Each number is 128 + 24 x the weight over the matrix's rms, rounded and kept within 0 to 255. Layers, rows and columns count from 0.

# layer 2 MLP up, 2688x448, rms 0.0718, rows 1244-1296, columns 192-255
[[155 100 151 125 157 172 119  91 106 122 114 106 102 145 127 110 156 147 154 130 139 107 122 156 144 109 130 124  98 117 113 147  96 139 115 113 153 117 154 119 107 135  79 163 131 109 113 103 128 110 124 143 143 149  89 107 123 101 155 113  83  67 158 100]
 [121  70 160 116 160 114 124 103 126 194  92 101 131 106 117 120 101 167  83 113 154 136  75 133 122 146 176  93 108  64  63 188 160 169 176 155  98 142 130 172 177 109 186  99 175 114 132 168 149 119 135 137 175 122 204  96 165 156 184 167 134  93 112  98]
 [123 150 102 106 158  95 124 148 136 101 132 110 104 151 141  93 118 121 132 142  99 146 158 139 132 127 148 137 142 149 133 128  99 127 131 134 136 124 179 125 119 105 126 142 117 154 155 134 127 134 128 121 114 100 124 128 153 113 114 129 118 122 137 122]
 [140 139 170 160 136 145 146  95 150 134 100 144 198 138 127 107 136 174 120 144 144 151 149 199 140 142 136 152 166  72 156 157 121 153 136 107 112 131 131 119 129 154 127 141 181 131 139 151 154 169 118  90 104 158 111 120 129  95 122 167 151 149 122 122]
 [121 116 134 114 143 142 130  88 163 113 145 168 118 141 141 119  80  88 154 141 168 147 161 114 114 124 129 115 141 143 153 149 116 132 157 115 122 152 149 134 152 116 148 114 129 138 135 126 158 106 118 137 119 132 113 139 139 123 119 127 163 149 123 123]
 [122 105 120  89 150 123 133 102 163 108  98 126 129 142 136 100 107 111  90 115 156 141  89 114 139 180 110 131 163  99  92  80 138 105 135 158 167 150 184 147 144 135 137 140 125 163 121 141 139 159 120 163 183 192 180 158 125 144 168 120 122 131 123 207]
 [145 159 140  88 109 193 131 135  89  85 158 135 166  99 157 136  95 113 113 179 135 133 109 133  41 108  82 107 128 125 113  93 139 136 100 150 114 148 125 155 101  69 122 186  79 147 122 142 156 134  93 154 172 119 145 147 149 141 110 124  59 158 111 128]
 [148 125 125 121 148 141 136 118 131 136 126 129 120 112 156 107 163 134 133 116 130  97 100 106 134 155 153 119 144  88 130 137 141 133 115 120 115 145 137 111 133 121 144 126 160 114 130 125 150 121 129 150 117 122 102 115 154 135 116 144 100 148  91 120]
 [ 82 175 102 115 140 121 209 124 140 139 126 114  98  92  93 121 155 128 137 120  96  61 144  63 160 157  89 116 108 129 152 150 118 132 119 126  90 120 134 149 132 152 137 158 146 116 104  84 145 144 138  98 100 175 155 113 117 126 144 143 149 113 146 154]
 [143  60 117 101  98 124 139 119 114 158  91 119 131 160 136  82  83 124  98 110 131 119 111  46 139 131 131 150 128 154 195 111 127  83 111 134 138 129  94 128 128 113 159 119 109 128  35 165 132 116  89 218 120 121 134  85 118 122 153 155 120 146 112 150]
 [136 114  92 118 150 134 124 132 106  98 160 128 151 149 119 146 129 155 129 119 155 125 145 146 132 187 142 144 119 104  96 167  98  91 108 100 121 131  98 126 138 158 117  95 106 166 142 187 109  91 143 143 140 113 108 103 145 128 104 157 140 131 121 139]
 [153 148 117 164 121 145 129 134 164  82 135 125 134  91 122 106 119 129 125 152  39 145 108 159 138 162  72 148 142 103  79 137 108 140 132 105 168 133 117 125 163 164 142 104 121 147 157 144 126 144 147 156 123  85 110 132 147 142 115 160 172 155 163 128]
 [ 99 118 116 147 127 154 110 139  84 116 113 117 101 125 102 148 168 138 138 105 127 160 116  92 120 102 109 121 155 106 112 144 104 126 135 132 156  88 114 145 137 167 206 130 175 134 141 141 131 176 111 161 147 152  75 159 136 100  87 125  79 163 113 129]
 [176 108 112 135 159 110  74 100  96 112 117 151 115 122 122 109  99 142 121 132 122 170 128 112 139 111 151 133 119 102 113 110 123 125 105  94  86 138 131 108 112 146 102 101 109  79 139 117 105 102 106 138 163 134 113 143 119 117 142 112 170  85 155 143]
 [109 121 122 115 150  92 165 138 156 102 106  66 148 147  73 133 118 155 139  98 140 118 124  55 133 131  68 188 126 119 128 143  99 109 150 155 132 123 163 158 121  95 132  90 142 150 155 109 104 111 126  89 147 149 114 131 133 159 119 142 186 147 124 163]
 [ 89 162 161 101 111 149  80 125 141 111 120 121 185  90 121 141 146 158 122  79 124 131 131 141  84 121  83 120 115 188  98 117 157 157  95 154 103  78 141 127 120 140 100 130 126 110 141 144 160 148 151 116 155 119 104  96 119  94 100 102 139 125 132 132]
 [124 132 116 164 116 110 150  98 130 111 141 139 111 139 115 129 118 161 112 119 165 123 154 104 126 154 118 147 120 128 162 149 116 154 131 105 124 149 102 103  86 142 121 141 130 132 122 127 156 165 107 100 114 176 108  87 150 125 119 111 119 117 115 127]
 [137 117 156 174 117 145  80 110 121  84 107 110 113 147 120 137 104 134 118 117 144 127 107  96 120 117 129 114 116 129  93 115 132 158  99  94 153 115 125 134 124  87  97 112 152 128 128 133  90 170 183 106 134  96 107 122 138 151 130 119 168 113 126 141]
 [115 128 131 109 125 121 132 136 143 132 132 136 106 158 167 101 127 135 157 142 140 112 120  93 133 145 125 132 132 141 117 132 108 145 137 109 131 171 124 132 143 154 115  95 105 136 136 129 121 111 126 141 136 125 112 154 136 115 130 137 151 132 146 118]
 [139 124 109 165 122  95 140  96 158 138 170 115 121 152 133 100 150 127 121 173 110 110 115 117 129 107 116 113 141 140 171 147 139 156  94 111 131 125 110 138 155 127 127 120 160 127 116 151 161 128 107 106 126  88 137  82 164 179 117 141 136 117 146  98]
 [102 148 131 126 127 140 123 123 105 138 125 107 177 136 128  97 130 117 158 146 136 105 144 121 136 112 118 138 117  96 104 151 134 148 115  95 112 111 119 131 128 116 130 119 117 124 114 111  94 139 150 135 120 129 125 128 143 116 102 116 121 131  86 136]
 [162 138 124 132 178  86 156  92 126 128 149 107 144 158 131 172 128 143 114  91 130 127 112  63 104 124  72  82 128 114 112 128 126 139 116 147 132  99 122 153 104 125 144 169 127  66 135  87 130 156 152  88  97 151 129  95 123  82 124 136 151 137 167  82]
 [128 121 122 158 169  94 153 163 117  75 127 128 119 121 124 121 149 124 159 136 146 137 120 118 142 179 118 122 129 140 108 148 117 135 117 126 139 165 141 123 141 162 114 101 134 130 144 124 115 114 122 106 134 116 143 124 128 109 132 118 135 128 115 108]
 [105 162 116 133 100 126 131  82 171 159 153  71  85 205 121 172 154 136 133 118 126 109 112 113 150 141  97 143 120  98 110 109  98  86 134  97 103 128 121 173 107 108 158 144 146 147 145 139 112 153 154 117 158 102 160 125 134 129 146 113 111 108 143 161]
 [130 118 116 125 105 145  95 134 111 167 157 155  78 146 130 175 118 117 159 105 139 152 145 126  86 122 140 132 152 112  96 138 118 139 153 138 119  81 140 116 139  96 110 135 131  72 106 163 151 150  92 104 165  77 122 153  98 135 127 132 121 142 149 125]
 [134 191 141 107 108 129 181 151 115 183 132  90 151 152  93 104 151  85  97 129 159 159  98 156 116 117 138 155 112 147 174 121 122 124 183 124 117 115 106 149 125 146 137 149 142 110 158 127 143 152 108 175 159 105  97 137 126 124 120  90 120 118 186  87]
 [146 171 106 172 138 103 113 123 123 156 126 133 155 143 134 154 134 155  90 147 124 125 103 132 133  90 163 126 106 123 150 127 176 120 132 129 118 111 109 166 113 133  99  81 145 136 136 111  93 142  96 145 134 133 104 136 119 120 169 120 171 130 142 118]
 [129 149 157 118  59 152  72 111 153 105  70  56  80 148 141 140 114 143 190 138 116 208 115 143 140 170 113 106 123 168 137 133 111 152 173 137 134 144 173  95 126  75 127 150 102 154  83 136 107 122 160 157 140 125 133 120 173 111 117 139 101 154 136 206]
 [123 175  75  82 158 154 132 126 141 145 137 112 129 113  94 116 131 102 102  95  99 139 115 110 133 119 135 123 108  97 132 129 137 106 123 119  69  97 122 148 122 103 139 145 131  78 102 174 155 137 130 102 165 131 158 107 158 112 139  65 137 119 133 134]
 [167 149 125 115 117 148 159 112 122  93 181 137  90 141  87 105 141 105 115  89 126 122 103 197 133 148 163 107 119 118 106 152 170 133 129 163 167 108 118 114 128 104 169  96 169 146 155 177 137 115 173 109 140  89 130 121 169 166  97 148  72 163 149 110]
 [139 139 147 119 102  95 102 111 154 100 110 110 117 102 147  96 140 107 109  65 138 114 148 143 150 127  96 127  94 137 140 131 108 140 140 146 155 163 168 148 137  95 143 102 120 128 152 129 140 107 135 121 110 160 167 151 106 104 158 134 165 112  92 127]
 [127 113 157 116  93 106 153 138 125 130 101  79  82 127 142 127 111 126 149 107 134 132 113 130 116 105  95 153 127 117 134 143 126 118 105 122 134 149 133 131 103 110 100 159 109 104 140 146 108  97 126 128  67 108 151 139 128 124 128 141 126  98 157 137]
 [133 117 110 148 111 121 177 117 131  88 119 159 162 127 139 152 116 118 118 116  56 202 140 137 145  97 138 134 125 124 146 141 127 122 154 173 137 157 104  72 134 117  98 147 110 184 145  96 128 124 160 148  93 201 129 179 134 145 151 143 133 145 100 163]
 [118 169 130 140 143 156 137 116 159 134 145 168 116 162 105 103 151 149 145  96 174 140 152  92 113 147 125  98 149 111 128 110 125 135 113 219 132 146 113  80 146 110 176 150 123 132 133 119 150 123 120 127 113 125 137 136 132 138 115 120 161 149 122 117]
 [ 86 132 179 137 127 163 116 149 152  98 120 124 106 140 153 138 132 143 141 150 114 110 125 151 123 121 150 158 131 144 118 148 121 145 134 130 161 127 142 129 127 139 143 147 129 131 129 118 154 127 105 155 152  75  66  85 109 169 129 146 110 123 128 122]
 [121 138 130 107 145 153 115 111 170 154 160 148 131 144 134 142 120 123  98  88 111 143 156 123  91 118 158 116 125 139 126 153 116 102 102 169 130 132 146 115 112 115 113 116  57 127 104 126 132 119 117 164 134 131 106 133 156  88 138 130 158 102 100 139]
 [ 60 117 105 150 160  96 119 137 117 125 137 113 135 118 145 185 117 105 138 124 152 110 142 132 142 134  94  90 100 157 168 150 113 121 121  94 109 135 130 148 109 167  87 137 124 151 134 136 166 106 154  66 127 125 139 151  59 100 145 128 175  71 105 174]
 [112 148 118 108  76 143 132 123 131  95 134 135 140 121 143 134  97 135 104 124 141 104 135 110 125 125 154 127 117  87 136 113 117 128 133 146 120 128 138 151 141 123 153 147 143 148  87 111 134 126 123 131  93 133 129 130 114 127 116 111 130 165 103 104]
 [ 78 128 119 135 119 117  95  97 118 172 138 115 135  75 124 112 100  88 100  98 110 168 139 162 128  18 121 106 105 126 173 115 144 140  87 135  73  89  90 117 124 127 174 130 112 146 140 117 142 154 165 217 112  84  87  95 108  95 138 157  88 157 124 117]
 [184 115 117 123 106 169 147 172 135 146 109 149 112 126 107 138 186 105  81 151 149 157 113 136 114  85 125 126  97 154 127 161 128 122 132 149 120 148 138  94 144 138 125  96 112 109 127 133 121 169  87 141  86  57 118 142 175 111  83 134 110 136 137 139]
 [111 121 155 140 127  95 146 128  98 143 136 119 134 107 158 132 160 151 131 130 136 147 133 123 118 137 144 124 144 117 113 143 114 146 161 137 162 125 127 108 138 137 117 135 120 110 122 136 119 130 156 111 133 141 112 127 143  85 114 105 106 128 107 102]
 [122 132 111 131 135  88 139 144 135 162 145  67 106 167 140 101 132 101 131 132  79 101 158 125 153 144 112 155 126  95 130  93 175 164 160 121 122 119  99 150 151 109 110 121 118 111 139  81 134 147 149 126 104  69 147 168 133 140 100 138 148 133 140 137]
 [130 120 122 117 114 134 160  98  91 141 112 146 116 139  92 140 151 156 121 122 138 119 113 122 106 122 137  99 132 131 110 170 125 105 128 162  82 144 126 135  95 147 110  74 123 150  99  85 109 134 110 110 100 166  98 137 124 135 145 126  89 134 141 132]
 [102 114 103 138 157 107 152 129 114 150 131 140 154 111 112 113 170 121  92 190 165 125 182 180 138  61 139 135 118 152 154 119 116 157 147  85  83 123 147 115 106 148 129 142  93 137 152  80 140 124 138 120 156 149 122 156 128 155 147 125 169 139 152 215]
 [144 144 105 170 101 111  83 147 157 149 128 105 110 121 136 162 168  79 112 101 112 101  85 140 111 175 115 151 113 135  99  72 107 141 108 168 174 100 110 128 124 137 117 107 122 153 124  82 123 112 134 102 113 166 131 130 121 140  97 105 168 179 144  92]
 [ 87 159 157 136 104 149 175 124 146  46 129 154 138 160 102 113 100 116 110 134 117 174  97 125  98 131 118 145 125 121  82 159 118 104  96 133 125 132  98  91 127 134 147 163 125 115 146 132 108 105 157 120 109 148 106 134 135 100 136 188  87 103 115 183]
 [144 133 147 120 149 107 112 150 178 135 127 137 127 121 140 133 108 121 135 108 155 152 122  99 114 121  90 111 106 137 141 132  76 117 133 120 153 134 131 145 132 123 145 111 155 103  91 127 121 128 162 133 120 123 135 105 123 119 125 135 156 130 154 137]
 [110 120 132 130 139 129 160 138 113 114 149 155 118 154 148 100 161 136 139 116 128  97 117 117 100 133 132 126 104 168 154 132 149 130 133 114 116 164 121 165 149 138 146  82 121 102 124 139 120 147 130 120 113 138 117 177 167 155 125 118 139 155 146 126]
 [143 237 140 142 141 105 144 104 117  96 108 178 165 187 111  87 155 124 123 164 129 116 185 165 114 113 106 136 152 160 104 138 203 110 103  68 144 142 157  94 133 130 170 140 114 151 131 117 161  75 196 117 112 107 113 118 153 121 196 103 208 111  91 123]
 [131 151  93 123 116 165 141 111 128 117 128 112 131 140 127 114  96  91 140 135 126 105 126 140 153 139 139 128 115 105 100 141 101 135  93 142 115 125 116 148 139 121 114 123 170 117 126 114 131 131 132 143 161  85 120  92 124 127 140 127 136 128 133 137]
 [134 119 160 121 157  91 172  86 119 108 145  87 112 141 116 138 157 150 170 112  97 133 153 121 155 100 125 145 171  98 101 155 138 146 177  96 105 125 100  94  92  93 138 154 134 116 120 106  82 178 174  66 135  94 158 106 115 137 123 127 195  66 156 147]
 [128  97 172 132 174 117 155  93 139 163 124 140  93 133 157  99 171 119 147 146 127 134  84 135 148 114 143 108 134 125  85 106 151 110  98 113 128 137 141 126 117 105 141 123 105 151 153 125 129 136 138 150  98 139 115 136 129 139 110 172  92 174 110 144]
 [166 141 134 159 131 156 113 117 155 132 120 109 123 178 148  94  90 126 106 131 150 114 117 181 109 124 102 113 143 139 134 125 119 137  96 149 115 148 176 157 134 149 133 120  84 144 122 143 139 152 166 121 136 117 138 143 127 134 111 157 162 123 134 139]]
# layer 2 MLP down (transposed), 2688x448, rms 0.067, rows 1244-1295, columns 192-255
[[148 101 159 149 149 184 151 130 119 124  97 122 115  93 162  92 158 190 208 104 150 155 102 146 171  73 102  95  62 126 146 144  91 172 102 123 176 169 173 142  52 136  78 180 126  99 144 123 124 138 164 147 153 174  94 136  95 125 131 109  82  93 166  86]
 [129 165 117 137 114 143 118 146 157  86 175 138 150 137 133 132 151  99 144 146 119 139 189 140 138 156  87 136 128 177 174 106 105  99  73 107 126 119 141 131 110 149  98 154 111 153 142 116 139 185 153  98 104 111  74 152  85 105  82  85 127 156  98 122]
 [111 117 162 149 154  90 177 165 155  77  94 104 104 144 123 138  95 110 116 150 145 161 144 175 141  95 160 168 149 156 110 144  87 128 168 124 138 152 134 120 134  90 101 173 106 146 159 109 115 120 123 124 116 103 153 151 157 104 104 170 134 115 115 145]
 [138 119  94 123 127 119 161 150 113 127 146 129  69 111 144 144 121  88 154 114 125  85  92  74 117 116 110 117 102 168  97 120 142  90 144 152 148 105 118 128 123 114 124 131  90 131 137  99  99  95 152 159 137 124 137 131 131 145 139 123 107 117 123 144]
 [151 135 131 155 187 126 166 110 154 101  89 134 136 115 148 174  85  93 128 151 116 122 114 103 103 126 133 117 138 126 151 146  96 130 169 121 107 152 137 124  93  97 159 154  96  77 145 118 128 132  86 169 128  83  77 127 176 133 101 167 141 137 105  97]
 [155 136 109 156 109 139 129 156  94 144 147 121 134 124 137 150 157 140 144 146  99 157 142 151 109  64 149 141  95 173 155 160 109 162 113  79  82 124  85 142  91 142 128 111 129 101 143 110 109  81 144 104 113  97  85  98 144 103  82 145 151 121 135  67]
 [104  96 124 137 128  79 131 109 151 158  95 123  84 159 102 132 122 144 154 103 115 142 129  99 173 123 174 162 125 117 127 151 130 139 144 108 156  85 123 113 159 172 135  74 156 114 160 115 117 118 148 113 104 124 126 109 134 114 155 141 175  84 128 135]
 [157 171 145 128 137 148 142  93 137 156 141 150 138 146 166 114 145 128 142 137 147 123 111 157 154 132 159 119 152  96 128 135 175 129 145 115 135 139 171 135 134 106 181 115 145 110 135 168 146 150 131 143 126 138 104 117 145 135 116 163 101 133 110 124]
 [183 102 121 142 131 137  35 115  94 108 125 137 164 187 163 138 120 156 120 122 139 208 119 158 115 109 128 157 140 101 116 113 125 111 181 128 178 128 114 121 155 105 149 109 124 127 152 144 129 154 109 154 144  93 105 121 102 133 112 116 104 139 103 115]
 [117 188 131 139 145 164 140 133 131 102 176 134 130 115 100 153 168 146 141 129 125 137 134 195 101 126 138  72 133 108  87 158 129 155 131 127  98 125 143 137 145 129  96 154 163 134 189  95 116 132 147  68 129 122 126 135 137 129 114 109 133 107 141 141]
 [106 145 148 134  85 134 111 125 121 157 109  98  95 127 128 115 138 101 112 121 117  88 132 135 133 107 132 130 126 143 141 110 149 167 134 153 128 121 142 119 127  88 106 164 159 102 109  79 134 156 118 101  99 113 139 133 109 114 142 103 118 131 122 104]
 [101 117 135  75 126 130 105 115  88 153 113 124 128 164 104 139 130 123 136 101 195 121 148 114 122  97 175 114 108 134 151 130 148 132 125 162 104 126 136 129 105 113 102 161 132  99 112 119 135  99 103 114 130 157 129 128 127 105 155 113  95 117  91 135]
 [170 145 148  91 133  88 145 108 172 149 169 148 178 131 170 114 103  89 120 146 136 121 128 173 148 159 156 134 105 137 131 102 160 144 131 122  98 159 133 125 130  88  85 114  84 147 122 116 122  75 126  99 112 133 144  93 116 142 168 155 148 103 151 124]
 [214 135 123 148 177  95 121 156 149  92 103 151 162  93 136 105 152 166 108 125 143 137 123 119  82  47 176 162 155 126 127 124 159 130  92 117 148 177 125 107 125 132 125 116 130 107 135  82 125 114 137 136 175 136 109 114 169  99 174 130 155 104 145 172]
 [139 116 125 147 122 156 120 119 130 131 154 165 103 136 194 126 134 129 128 142 112 118 130 166 122 111 175  69 132 135 125 120 143 149 127 108 130 116  98 100 115 145 134 169 114  84 122 157 157 166 129 159 116 102 131 123 126 118 135 120  92 130 114 105]
 [146 126  78 159 126 121 153 137 129 147 153 144  63 169 125 108  98 108 131 171 120 142 133 124 168 133 154 145 140  75 160 141  98  74 151 117 131 172 108 138 137 112 156 153 125 167 116 116  89 129 109 141 122 127 141 150 134 175 151 156 121 107  97 136]
 [154  88 125  97 104 147 110 144  94 143 100 110 147  91 140 155 141  92 150 152  93 139 107 138 133 140 131  95 143 130 113 134 160  89 125 130 145  98 150 161 200  94 107 135 149 162 125 126  97  97 169 160 129  95 133 128 105 115 108 124 148 131 147 130]
 [112 149 106  78 141 110 158 128 150 167 159 130 137 127 166 119 157 120 139 149 142 126 154 159 138 145 107 134 139 112 175 161 127 112 150 166 139 145 134 143 140 176 131 139 122 133 115 134 163 109 113 152 141 168 128 143 134 110 143 130 110 133 144 147]
 [ 92 141 123 107 102 119 158 138 134 138 140 125 115 153 191 143 143 140 178 124 126 114 104 132 172 148 107 139 121 144  88 147 113 178 103 121 121 165 133 128 162 169 119  87 135 166 167 129 118 167 116 128 158 145 124 167 147 129 139 148 150 156 128 126]
 [114 151 137  92 129 151 118 140  84 104  97 137 125 113 133 144 115 124 124  62 131 127 137 135 120 158 151 136 109 125 105 122 129  95 154 134 139 119 145 114 114 121 124 141  99 141 112 136 106 159 149 151 123 154 127 152  79  84 148 105 127 129 117 159]
 [166 108 130 131 133 131 110 124 141 121 113 131  78 121 136 155 130 141 104 121 127 111 133 109 127 135 137 128 112 147 154  88  86 110 112 140 167 126 150 114 123 120 112 149 160 124 147 106 124 135 103 113 111 113 124  99 103 137 160 124 135 146 168 124]
 [110 132 153 129  84 164 124 141 134 123  90 128 105  97 130  86 154 123 134 169 140 140 169 195 140 120 176 171 108 147 128 137 126 115 136 109 126 154 147 128 148 130 102 106 153 191 139 174 126 105 124 150 148 104 126 165 131 156 108 133 117 132  99 157]
 [140 117 138 180 181 103 150 183 115 102 129 123 101 129 128 150 143 121 191 160 150 102 146 109 116 160 128 115 111  86 124 118 132 159 109 106 145 170 143 123 113 146 148 121 100 173 139 164  90  94 108 148 117  98 110 144 112  93 130  89 106 112 117 138]
 [129  97 144 120 146 108 157 166 109 109 128 159 160  92 127 114 104 113 105 156 148 146 124 119 107 102 163 142 126 161 154 143 146 136 130 135 140 129 125  94 124 159 114 121  97  90 104 115 120 128 122 128 100 142 118 117 133 134 136 124 136 108 106 113]
 [123 125 152 151 125 145 142 132 170 128 102  82 147 104 118  97 150 128  97 141 108  76 114 113 176 125 142 118 124 121 130 109 135 120 130 111 130 140 121 149 127 152 155 120 109 167 166  52  97 120 184 112 110 177 120  93 135  88 131 112 137 108 110 138]
 [131 106  93 143 136 151  81  94 148 113 109 144 127  99 166 150 117 149 167 117 108  93 174 114 145 124 121  87 163 105  91 126 150 129  69 102 165 127 146 128 144 145 115 108 103 143 116 125 119  97 154  86 108 147 163 108 121 123 162 152 137  99  70 162]
 [110 103 149  91  89 157 171 131 141 105 117 109 106 113 140  92 117  87 150 145 123 123 144 122 142 156 100 158 123 124 107 125 100 140 105 130 125 163 152  77 136 110 122 183 132 114 121 120 139 102 156 113  80 116 142 125 156 145 109 127 120 147 137 136]
 [139 114 105 120 178 103 165 143 111 137 142 153 161 126 121 140 140 106  96 118 127  97 126 131 117  96 130 152 141  84  87 126 137 129  94 132 138 118  82 130 110 157 132 109 123  89 139 119 150 146 108 134 120 137 121 123 109 146 130 128 134 116 121  64]
 [143  87 142 166 111 115 111 143 120 114 122 128 119 167 150 133 129 134 128 176 128 127 132 117 111 139 110 131 160 119 107 117 120 130 159 131 170 146 131 124 147 137 127 106 112 178 138  81  93 132 136 138 104 146  92 182 100 129 146 180 115 114 124 122]
 [100 108 124 133 136 115  95 152 127 160  99  85 141  94 157 116 135 154 128 158 108 129 150 107 117 114 102 148 143 139 154 122  81 140 121 113  96 166 146 151 131 137  98 174 115 127 108  79 125 142  80 154 111 160 129 134 102  96 152 106 149 106 118 158]
 [120 111 116 133 132 153 144 144  97 129 138 158 119 173 104 151 115 135 143 194 120 139 103 115 101 133 152 121 152 114 150 120 153 116 108 117 149 113  99 118 133 181 102 153 125 127 127 138 127 156  90 128 136 110 110 120 161 137 103 118  81 147 171 138]
 [ 78 135 136 151 130 129 107 130 104 140 141 122 122 129 105 146 142 121 107 163 164 122 126 131 123 126  97 123 135  96 157 129 140 148 149 150 144 167 104 103 154 126 169 158 149 124 123 123  82 153 100 119 136 121 115  95 116 116 146 118 154 139 120 139]
 [127 152 138 104 160 125  90 130 132 166 144 107  97 129 116 104 141 143 124 139 177  67 113 122  96 140 113 114 120 137 111 102 131 149 103  88  92 152 153 158 103 142 162  93 138 102 129 156 113 127 115 118 153  81 132 100 130 102 101 104 138 109 156  94]
 [131  82 135 121 115 121 131 134 107 103 109  88 140 101 175 136  92 123 108 146  72  91 115 170 134 103  97 166 100 155 106 159 123 123 135  53 153 127 134 166 140 129 103 115 127 127 148 126 114 115 129 148 140 104 116 145 133 119 115 107 131 134 118 126]
 [169 119  72 137 128 115 145 136  88 126 143 136 152 129 125 108  90 121 128 108 116 147 144 113 123 109  71 100 103 119 131 117 127 100 119 137 108 139 121  99 122 131 117 109 144 107 124 133  95 127 145  99 103 129 200 141 136 103 102 124 137 135 109 135]
 [102 125 121  76  92 124 143 129 155 198 149 127 144 119 140 139  94 112  80  99 121 135 157 100  99 146 208 115  98 136 159 136 148  88 107 146 113  95 194 130 131 116 124 129  58 142 110 140  96 124 150 141 132 143  90 124 190  42 188 108 142  97  74  97]
 [179 160 121 131  95 166 145 119 143 125 112 128 123 116 114  71 126 144 121 124 117 128 110 122 118 124 141 142 152 102  87  97 134 133 126 146 155 127 149  91 127 100 141  96 145  96 128 112 105 128 110 165 132 140 122 104 195 147  98 131 104 174 151 114]
 [135 123 119 141 130 123 122 112 123 121 129 107 125 124 124 126 130 132 154 121 113 154 150 137 141 108 143 165  85  94 164 100 138 123 132 106 107 103 105 113 118 120 145  76 172 113 125 156  87 122 115 130 108 100 133 106 114 142 149 119 128 148 135 128]
 [159 139 146  99 154 140 146 137 155 113 115 120 140 165 109 144 156 169 158 141 145  92 113 119 132 199 128 170 156 135 117 142 125 128 162 122 147 160 176 139 120 133 102 122 137 106 120 148 117 100  94  58 142 151 134 154 162 142 135 126 191 127 142 121]
 [ 84 122 147 149 156  93 112  76 138 127 160 118 135 134 136 126  66 119 162 115 119 112 138 125 132 145 126 130 171 107 153  81 132 145 141 111 160 122 109 142 147 110 141 165 142 167 102 140 134  93 148 131 150 180 135 106  88 164 161 133 131 137 134 128]
 [134 131 154 141 130 143 155 124 112 125 169 138  95 144 161 133 113 148  88 108 144 185 110 168 147 150 133 104 171 132 122 128 123 132 156 116 114 117  88 106 146 103 112 170 117 123 120 160 145 102 156 133 131 115 133 109 147  97 122 119 128 129 137 158]
 [144 110 138 125 116 171  86 118  91 102 120 176 170 104 113 157 109 158 112 119 194 165 112 138  93 107 137 109 123 133 134 160  74  97 118 121 124 134 142 118 114 127 140 132 144 131 106 172 136 116 101 142 159 177 105  77 130 139 158 109 113 125 124 129]
 [162 146  95 140 104 126 111 104 142  92 112 108  33 135 137 146 134  95  92 142  82 121 108 127 137 169  82 124 104  99 139 143 156 138 108 149 104  95  79 110  95 117 124 108 134 155 131 128 116  96 118 123 126 122 102 120 102 162  86  88 119 189 115 146]
 [ 68 122  99 127 150  91  87 175  64 124  98 144  94  84  94 142 104 188 143 147 181 135 185 138 173  69 178  93  50 166 118 142  57 161 139 127 112 132 203 108 113 151 111 128  57 177 146 135  44 128 114 129 115 140 135 108 117 169 103 109 151 144 157 167]
 [ 97 105 115 100 160 162 181 115  99 122 134 133 126 135 104 107 104 181 168 153 141 146 152 107 135  96 134 121 144 131 134 165 143 120 141  96  78 169 143 128 121 143 131 149 131 118 131 194 153 136 125 133 126 115 119 131 139 118 164 129 120  87 113 157]
 [161 105 117 119 150 111  78 105  93 186 122 106 120 109 166 114 164 145 141 132 140  81 182 150 150 118 131 111 133 135 152 122 127 165 144 138 160 134 163 159 138 131 114 135 161 137 123 142 153 123 102 139 128 114 151 112 129 146 134  77 146 153 107  85]
 [151 128 127 110  87 133 104 122 151 154 177 119 142 118 113 107 146 134 129 109 141 150 105  98 141 107  95 148 103 144 147 132  78  83 161  82 157 177 105 130 112 120 153 140 140 179 119 105 108 148 152 173  82 130 109 136 118 121 128 114 147 106 135 151]
 [ 82 156 135 163 125 116 147 151 134 117 120 169 153 124 150 118 186 106 110  97 147 137 106 115 115 103 118 147 123 172 156 115 144 109 155 101  95 157 114 153 140 156 158  85  89  99 164 182 117 156 129 104 144 147  92 167 140 143 143 117 120 121 165 100]
 [113  70 113 124 119 161 141 130 148 156 117 111 116  90 127 169 117 135 113  92 131 152  97 124 137  95 149 139  99  89 138 127  42 162 136 160 110 123 106 151 111 122 132 117 152 131 139 152  66 160  69 160 137 157 155 126  76 114 102 134  63 145 180 134]
 [134 112 178 114 129 120 118 146 135 135 124 159 138 111 137 161 160 146 116 119 104 121 110 127 105 112 129 134 135 163 153 130 155 130 159 115 126 139 149 146  96 152 147 125  94 147 133 155 115 132 127 117 112 151 134 148 132 120 103 121 120 142 108 115]
 [131 128 101 127 119 140  95 173 142 133  89 148 148 116 117 128 127 126  93 149 147 117 118 133 103 136 146 108  93 144 151 137 119 108 110 149 156 135 149 151 162 166 116 106 125 131 147 148 166  86  87 171 134 158 108 145 147 109 154 135  90 164  98 127]
 [140 154 111 124 117  95 125 154 156 144 173  78 134 106 119 153 123 115 110 134 153 126 171 107 124 154 137 140 103  87 167 116 159 131 128 157 151 129 180 139 107 174 137 124 138 112 139 134 101  98 184 127 134 128 134 127 126 139 149  90 160  83 178 111]]